config.yaml
num_hidden_layers: 16
hidden_size: 384
num_attention_heads: 6
num_key_value_heads: 1
head_dim: 64
intermediate_size: 1536
vocab_size: 2048
hidden_act: "squared_relu"
norm: "layernorm"
norm_place: "pre"
norm_eps: 1e-06
positions: "rope"
rope_theta: 34300.0
rope_fraction: 0.5
qk_norm: false
attn_scale: 0.125
bias: "none"
tie_word_embeddings: false
parallel_block: false
init: "uniform"
init_std_qkv: 0.0357
init_std_o: 0.00631
init_std_up: 0.0357
init_std_down: 0.00316
optimizer: "soap_variant"
learning_rate: 0.00332
lr_mult_up: 1.18
beta1: 0.95
beta2: 0.99
lr_head: 0.00694
max_grad_norm: 0.5
warmup_steps: 200
schedule: "wsd"
decay_fraction: 0.362
decay_shape: "linear"
final_lr_fraction: 0.1
batch_tokens: 262144
max_seq_len: 256
doc_mask: true
train_tokens: 831300000
max_steps: 3172
dataset: "wikipedia_en"
Each number is 200 + 40 x the weight over its row's rms, rounded and kept within 0 to 999. Layers, rows and columns count from 0. The size before them is the row's rms in percent of the matrix's.

# layer 11 attention key, 64x384, rms 0.0665, rows 28-35, columns 0-63
110,272,147,172,187,243,175,186,196,184,141,236,162,209,237,218,218,225,115,198,185,225,225,228,215,242,175,208,87,265,223,162,167,146,162,311,277,296,225,174,190,159,137,202,144,254,218,215,162,250,214,185,191,165,205,237,183,211,175,262,215,169,136,189,283
106,324,199,184,233,158,187,209,175,203,274,260,233,235,270,252,181,207,204,204,191,235,263,272,280,167,122,194,161,154,157,214,183,201,175,221,218,228,170,184,144,208,203,170,143,209,179,205,237,240,279,165,202,178,188,189,141,158,198,234,202,149,191,252,206
102,238,187,159,248,182,281,281,129,259,221,196,237,144,203,209,154,208,305,224,181,228,86,257,202,207,231,181,204,228,130,153,156,207,202,209,215,213,244,232,214,194,267,222,196,170,268,204,166,146,128,136,202,261,222,175,184,251,182,137,181,183,226,164,172
108,183,242,235,215,256,229,165,249,278,133,180,242,188,269,289,208,206,155,217,192,130,272,252,259,220,256,204,149,180,194,232,232,232,137,227,191,196,127,174,139,214,205,150,251,232,191,218,206,192,244,193,220,246,281,181,217,175,170,271,216,224,175,231,125
107,166,255,200,170,182,166,269,165,171,147,152,167,176,200,227,260,216,210,255,155,183,151,292,168,237,208,169,172,244,241,177,149,186,228,193,211,291,166,249,179,160,97,218,209,264,163,199,239,233,206,278,225,201,176,181,263,232,256,262,165,198,206,243,121
105,131,197,178,234,201,148,192,258,217,209,217,197,292,256,182,260,230,261,259,116,231,138,240,241,155,180,138,136,195,243,177,194,212,202,174,257,237,188,160,185,186,206,177,188,216,261,174,241,188,141,223,179,222,239,185,167,178,189,180,200,182,153,213,149
108,146,217,200,170,295,221,184,158,238,198,179,189,305,200,182,213,204,272,194,245,276,223,167,226,210,181,193,161,276,252,203,214,180,249,197,186,231,238,187,197,236,314,186,167,206,188,135,235,203,128,165,177,235,196,196,190,171,222,154,137,171,220,167,187
102,160,241,117,179,137,272,208,136,172,233,248,226,113,248,147,196,214,211,179,226,238,252,168,167,204,216,284,189,232,203,211,258,117,197,152,167,150,182,125,128,195,242,120,231,216,152,271,204,244,220,194,171,177,215,211,239,209,203,198,177,217,155,169,146
# layer 11 attention query, 384x384, rms 0.0849, rows 29-36,93-99,157-163,221-227,285-291,349-355, columns 0-63
101,154,164,168,150,198,271,225,256,205,192,206,160,141,218,250,117,143,209,211,171,210,222,245,151,203,116,167,173,262,195,192,181,157,176,256,125,145,141,160,171,185,239,232,197,261,196,225,244,173,164,196,251,209,179,214,257,173,196,226,227,252,199,231,194
099,313,200,226,229,213,203,271,316,216,124,204,254,187,233,231,220,225,204,230,247,233,177,188,232,257,147,194,273,226,184,173,201,224,152,207,195,258,234,200,146,122,232,239,215,193,165,234,286,204,164,229,181,225,210,194,179,179,164,199,181,204,181,165,244
108,187,220,169,275,218,214,225,186,161,130,161,191,171,188,248,254,252,161,143,275,263,171,115,173,235,146,217,185,179,196,193,239,279,189,237,188,142,181,186,233,200,186,193,200,240,173,208,237,244,176,234,248,230,204,159,263,151,246,255,175,197,221,258,199
103,221,161,166,185,219,205,207,197,204,244,201,203,188,246,221,262,220,207,168,241,224,177,241,193,231,149,169,211,187,172,236,201,166,151,185,237,188,199,194,165,204,249,157,187,193,110,197,184,184,169,234,207,157,202,230,293,210,158,242,179,164,302,169,200
104,293,152,239,187,266,165,163,143,206,233,174,211,187,194,148,215,226,195,192,242,254,169,170,208,157,175,136,186,255,142,253,228,167,161,232,240,240,185,155,206,264,172,182,208,108,172,275,174,233,284,156,190,213,269,173,126,191,172,203,213,130,198,222,301
101,274,158,233,256,183,215,198,150,207,195,258,189,162,290,237,276,208,214,236,193,202,164,245,226,237,190,288,162,221,225,212,167,190,310,172,225,225,209,203,244,215,143,198,173,238,157,192,225,234,268,189,181,183,167,182,142,238,213,263,158,208,197,221,298
098,125,165,202,171,229,156,231,206,182,220,153,111,233,236,168,177,206,131,241,234,138,172,260,194,221,159,187,199,214,154,246,211,215,197,165,186,204,204,199,211,260,212,277,222,167,195,195,125,139,240,185,200,235,190,157,151,181,164,183,241,175,254,162,176
096,169,165,220,206,152,139,177,207,200,158,184,280,297,239,167,243,177,200,247,198,190,275,210,201,222,236,248,179,181,219,187,171,200,240,212,213,191,150,128,159,254,185,214,188,258,155,251,241,171,156,117,265,208,149,163,289,182,237,215,206,193,222,185,218
121,242,175,195,309,165,176,177,270,149,152,254,219,209,229,260,197,166,276,192,194,281,179,269,161,161,142,212,251,221,108,238,229,218,174,133,218,232,187,163,242,226,240,197,252,172,203,169,216,261,234,137,243,235,123,210,197,178,195,220,132,206,157,255,228
123,286,191,190,221,207,197,269,246,236,146,192,220,193,201,212,227,133,273,225,159,173,148,287,259,241,160,265,148,233,241,156,147,235,166,202,176,208,187,224,155,170,261,195,222,247,199,227,200,135,185,209,247,225,274,191,202,281,197,126,177,173,217,163,209
119,197,227,227,219,255,194,220,245,220,172,160,155,180,214,185,243,232,101,212,273,164,165,144,219,160,220,114,192,197,143,160,209,215,125,224,229,185,200,155,243,193,189,165,235,201,190,199,192,266,205,272,285,259,257,226,209,168,236,275,195,219,198,211,192
116,222,134,224,195,146,151,236,232,140,180,182,280,222,168,135,231,186,182,237,210,221,191,182,209,248,176,154,159,182,238,218,220,178,220,248,248,243,192,226,193,233,202,177,197,262,197,201,221,151,164,213,168,135,165,206,206,253,189,249,234,212,223,190,264
116,209,280,140,263,110,239,187,139,195,163,226,262,220,201,226,246,182,145,214,156,130,207,197,249,209,131,178,200,136,181,205,227,267,183,159,202,230,180,143,187,231,187,171,247,240,256,174,232,216,175,224,250,203,232,205,136,158,170,227,237,174,324,187,233
114,225,191,224,197,141,194,244,154,240,222,208,139,251,227,172,240,211,200,218,273,261,173,239,191,154,260,259,221,160,253,215,230,190,222,134,148,258,182,268,187,260,213,202,194,197,259,99,185,258,166,207,194,242,189,153,142,148,250,182,187,189,154,149,191
120,233,219,136,196,148,237,292,170,136,193,175,208,207,233,176,225,201,190,222,227,150,230,208,178,211,189,261,188,221,220,169,251,218,199,141,246,215,162,218,128,134,144,168,259,225,195,244,169,121,158,221,200,240,185,180,297,186,143,165,209,177,233,178,160
093,229,214,234,194,181,249,235,186,130,228,190,247,166,177,238,175,157,223,145,237,277,188,245,139,226,119,132,241,152,207,195,193,174,255,85,202,168,212,258,201,209,231,174,190,206,142,234,190,263,227,278,157,267,153,248,222,214,195,268,204,202,216,213,171
084,161,170,233,200,193,158,297,208,274,183,229,133,196,159,147,246,212,323,208,223,198,226,176,215,203,134,198,193,227,178,162,205,186,188,230,167,226,178,219,198,233,141,93,203,189,269,272,214,234,188,243,193,185,241,188,212,213,213,183,165,196,269,213,212
098,211,188,164,282,232,259,305,256,250,232,139,178,187,214,276,222,191,161,167,218,253,294,237,243,176,204,168,205,205,151,148,185,229,163,235,191,231,181,196,190,238,103,180,206,180,190,222,179,201,172,184,235,277,205,221,220,263,200,208,191,250,216,256,199
097,173,194,158,275,134,206,165,221,216,221,170,218,193,152,222,211,177,212,183,185,177,167,166,191,218,189,114,196,231,198,220,229,191,186,248,193,215,203,227,225,203,121,181,268,261,199,205,185,235,187,224,127,205,180,207,189,272,188,228,205,168,249,204,242
092,206,230,151,201,179,275,174,175,217,225,190,232,175,164,239,211,230,151,287,139,166,199,217,215,155,227,195,231,284,184,186,255,176,207,210,149,243,210,118,188,74,161,233,266,159,153,238,231,174,199,212,270,141,205,173,148,124,245,219,185,224,215,178,210
109,172,168,198,188,156,236,156,142,157,174,270,145,207,241,249,186,243,212,255,235,145,206,215,225,177,193,206,164,170,232,229,233,296,230,196,185,170,219,302,289,223,145,261,172,168,212,216,227,209,162,176,181,150,176,179,192,248,201,217,238,222,166,162,217
101,231,240,190,170,216,211,214,175,198,169,221,287,163,219,271,209,203,161,224,193,140,241,209,218,218,201,231,227,197,205,221,222,178,234,237,202,243,241,252,202,182,150,176,142,202,109,207,230,252,250,163,294,161,308,180,197,282,212,207,244,251,231,223,215
103,113,186,171,192,219,198,127,196,232,171,243,172,149,243,201,172,210,195,240,166,171,191,236,147,221,203,226,238,236,184,189,183,172,234,201,203,153,232,181,223,230,158,318,234,174,163,196,203,198,191,214,183,229,247,110,138,237,224,180,180,244,165,213,297
102,180,234,187,216,188,155,236,281,201,164,191,163,224,242,214,211,158,237,148,218,223,195,104,230,256,278,161,137,241,183,219,162,240,221,244,212,310,255,203,128,260,216,177,210,240,102,207,285,227,215,195,205,186,151,240,185,243,230,222,261,172,206,194,215
101,138,204,154,204,289,194,201,221,182,266,212,156,219,132,201,180,197,211,112,192,145,130,261,207,195,240,196,186,200,198,258,203,232,201,227,244,171,248,285,135,167,178,192,195,190,193,163,193,219,231,250,226,270,139,231,127,161,241,181,201,263,123,197,154
099,272,182,191,239,126,196,107,214,260,246,128,258,160,175,261,200,195,174,186,246,213,198,211,230,268,173,257,173,236,189,248,227,213,230,220,186,183,212,198,250,205,160,226,157,256,272,205,227,141,185,258,215,228,229,237,246,242,177,222,234,233,161,245,213
096,137,190,222,197,149,208,260,173,178,149,184,169,194,128,244,214,186,134,149,203,258,206,243,249,135,154,197,120,113,166,199,196,175,214,147,202,152,170,242,192,207,206,217,152,229,236,204,113,212,199,196,211,159,247,245,231,218,163,112,154,179,226,180,252
098,123,159,192,156,181,287,246,146,184,222,172,181,218,190,248,216,200,253,143,154,217,232,174,128,176,215,209,223,217,222,212,164,127,236,266,195,183,259,200,292,238,232,258,172,207,218,241,179,209,160,213,176,182,226,159,187,163,183,171,203,166,187,223,272
100,160,171,189,173,189,310,203,201,184,186,241,174,299,186,138,222,264,188,204,227,209,245,152,214,248,182,295,180,161,175,173,170,195,113,177,217,247,147,231,184,153,102,226,148,217,289,137,248,194,68,199,246,169,185,208,217,180,156,252,224,147,210,240,199
100,137,196,173,207,113,212,229,237,240,259,196,162,225,211,162,215,160,214,218,141,179,184,267,182,132,116,191,164,221,168,253,162,224,240,170,171,201,161,232,201,209,237,188,194,159,191,158,133,248,203,225,165,188,212,274,187,211,222,199,236,176,99,102,184
092,218,270,230,177,167,192,227,172,107,218,162,188,258,148,271,206,199,119,177,280,190,145,194,163,106,233,196,214,151,142,200,192,225,207,209,203,153,225,226,195,219,200,133,201,173,180,234,282,228,142,243,262,124,128,200,171,231,180,206,173,268,194,227,193
089,223,205,285,194,146,181,196,171,195,210,184,164,192,201,153,215,182,216,210,183,209,92,109,186,233,156,208,197,187,226,217,206,186,228,257,193,101,221,279,182,144,183,202,204,268,287,253,190,219,229,364,276,184,190,195,193,153,201,236,177,185,216,188,225
098,278,127,204,220,190,220,245,185,267,183,247,186,201,203,167,137,192,129,196,183,128,220,150,151,232,250,196,244,166,216,144,222,175,244,184,203,241,288,200,203,200,210,237,214,102,173,189,176,206,251,257,187,112,224,180,198,135,154,136,235,227,201,272,305
092,166,240,270,285,216,189,170,118,229,144,227,202,146,184,232,177,195,179,224,243,203,186,199,197,210,210,74,103,182,202,173,192,273,186,139,188,210,197,154,249,245,223,91,148,194,231,230,139,197,213,257,129,242,199,273,226,199,214,147,201,211,221,205,198
096,197,210,233,224,155,108,254,188,212,126,219,216,149,172,170,231,205,208,158,160,193,106,192,236,161,187,222,175,219,207,215,194,186,205,203,253,241,192,202,167,171,278,178,231,153,225,203,176,220,148,159,280,237,211,182,192,187,219,213,208,192,200,229,228
092,181,194,134,143,201,119,211,152,242,150,89,103,286,170,215,255,231,244,199,159,171,197,273,189,185,280,131,204,258,241,118,225,186,212,170,165,176,172,162,177,245,187,178,215,157,213,168,225,208,226,201,185,200,260,174,94,141,202,181,196,167,170,255,232
101,299,136,246,133,187,229,167,209,183,143,222,151,162,200,217,205,203,201,190,185,183,193,313,160,217,213,183,183,243,152,174,208,158,197,203,261,171,139,155,258,222,151,255,180,251,235,228,209,156,181,198,177,211,193,158,99,226,258,201,154,203,197,239,246
100,199,147,288,184,109,137,240,223,228,206,195,160,190,159,199,205,187,238,208,166,159,201,178,289,183,157,163,219,204,216,93,204,195,229,275,186,159,157,195,226,242,140,222,176,270,130,192,168,155,191,174,174,223,158,200,73,211,178,173,214,164,239,212,289
105,200,281,251,235,215,196,253,177,135,184,174,197,151,153,190,155,211,144,99,189,183,233,180,191,156,201,205,179,218,206,124,171,236,178,223,263,111,198,181,211,183,221,264,241,164,154,231,177,184,181,240,196,163,201,186,222,169,194,213,215,201,142,186,204
098,187,135,186,167,187,142,164,188,150,237,240,232,206,184,198,224,252,239,201,233,185,224,218,212,258,122,207,222,184,209,280,242,220,213,243,200,200,261,202,119,155,225,245,214,243,221,220,173,221,186,155,219,142,271,190,190,223,162,179,174,255,234,159,218
095,189,200,196,265,214,186,158,189,255,217,166,211,175,138,213,220,183,224,171,242,228,183,140,201,217,245,176,262,240,232,194,178,142,203,255,193,218,169,232,178,184,203,120,280,239,151,141,196,231,249,217,284,193,229,222,221,171,232,197,178,178,259,197,218
107,167,180,157,199,174,161,132,169,162,212,229,117,245,227,211,227,312,217,195,230,214,180,206,264,256,222,224,187,184,207,241,235,222,246,190,185,209,231,182,256,194,175,246,172,167,159,216,183,268,148,205,216,195,185,206,209,188,220,257,241,216,168,191,256
097,180,162,210,196,233,192,173,237,172,183,183,203,224,200,234,239,174,176,239,250,192,216,204,232,205,137,214,224,192,187,128,169,204,179,205,255,177,231,279,268,193,184,214,248,166,156,179,217,176,255,229,207,206,163,167,223,126,137,210,220,144,88,205,226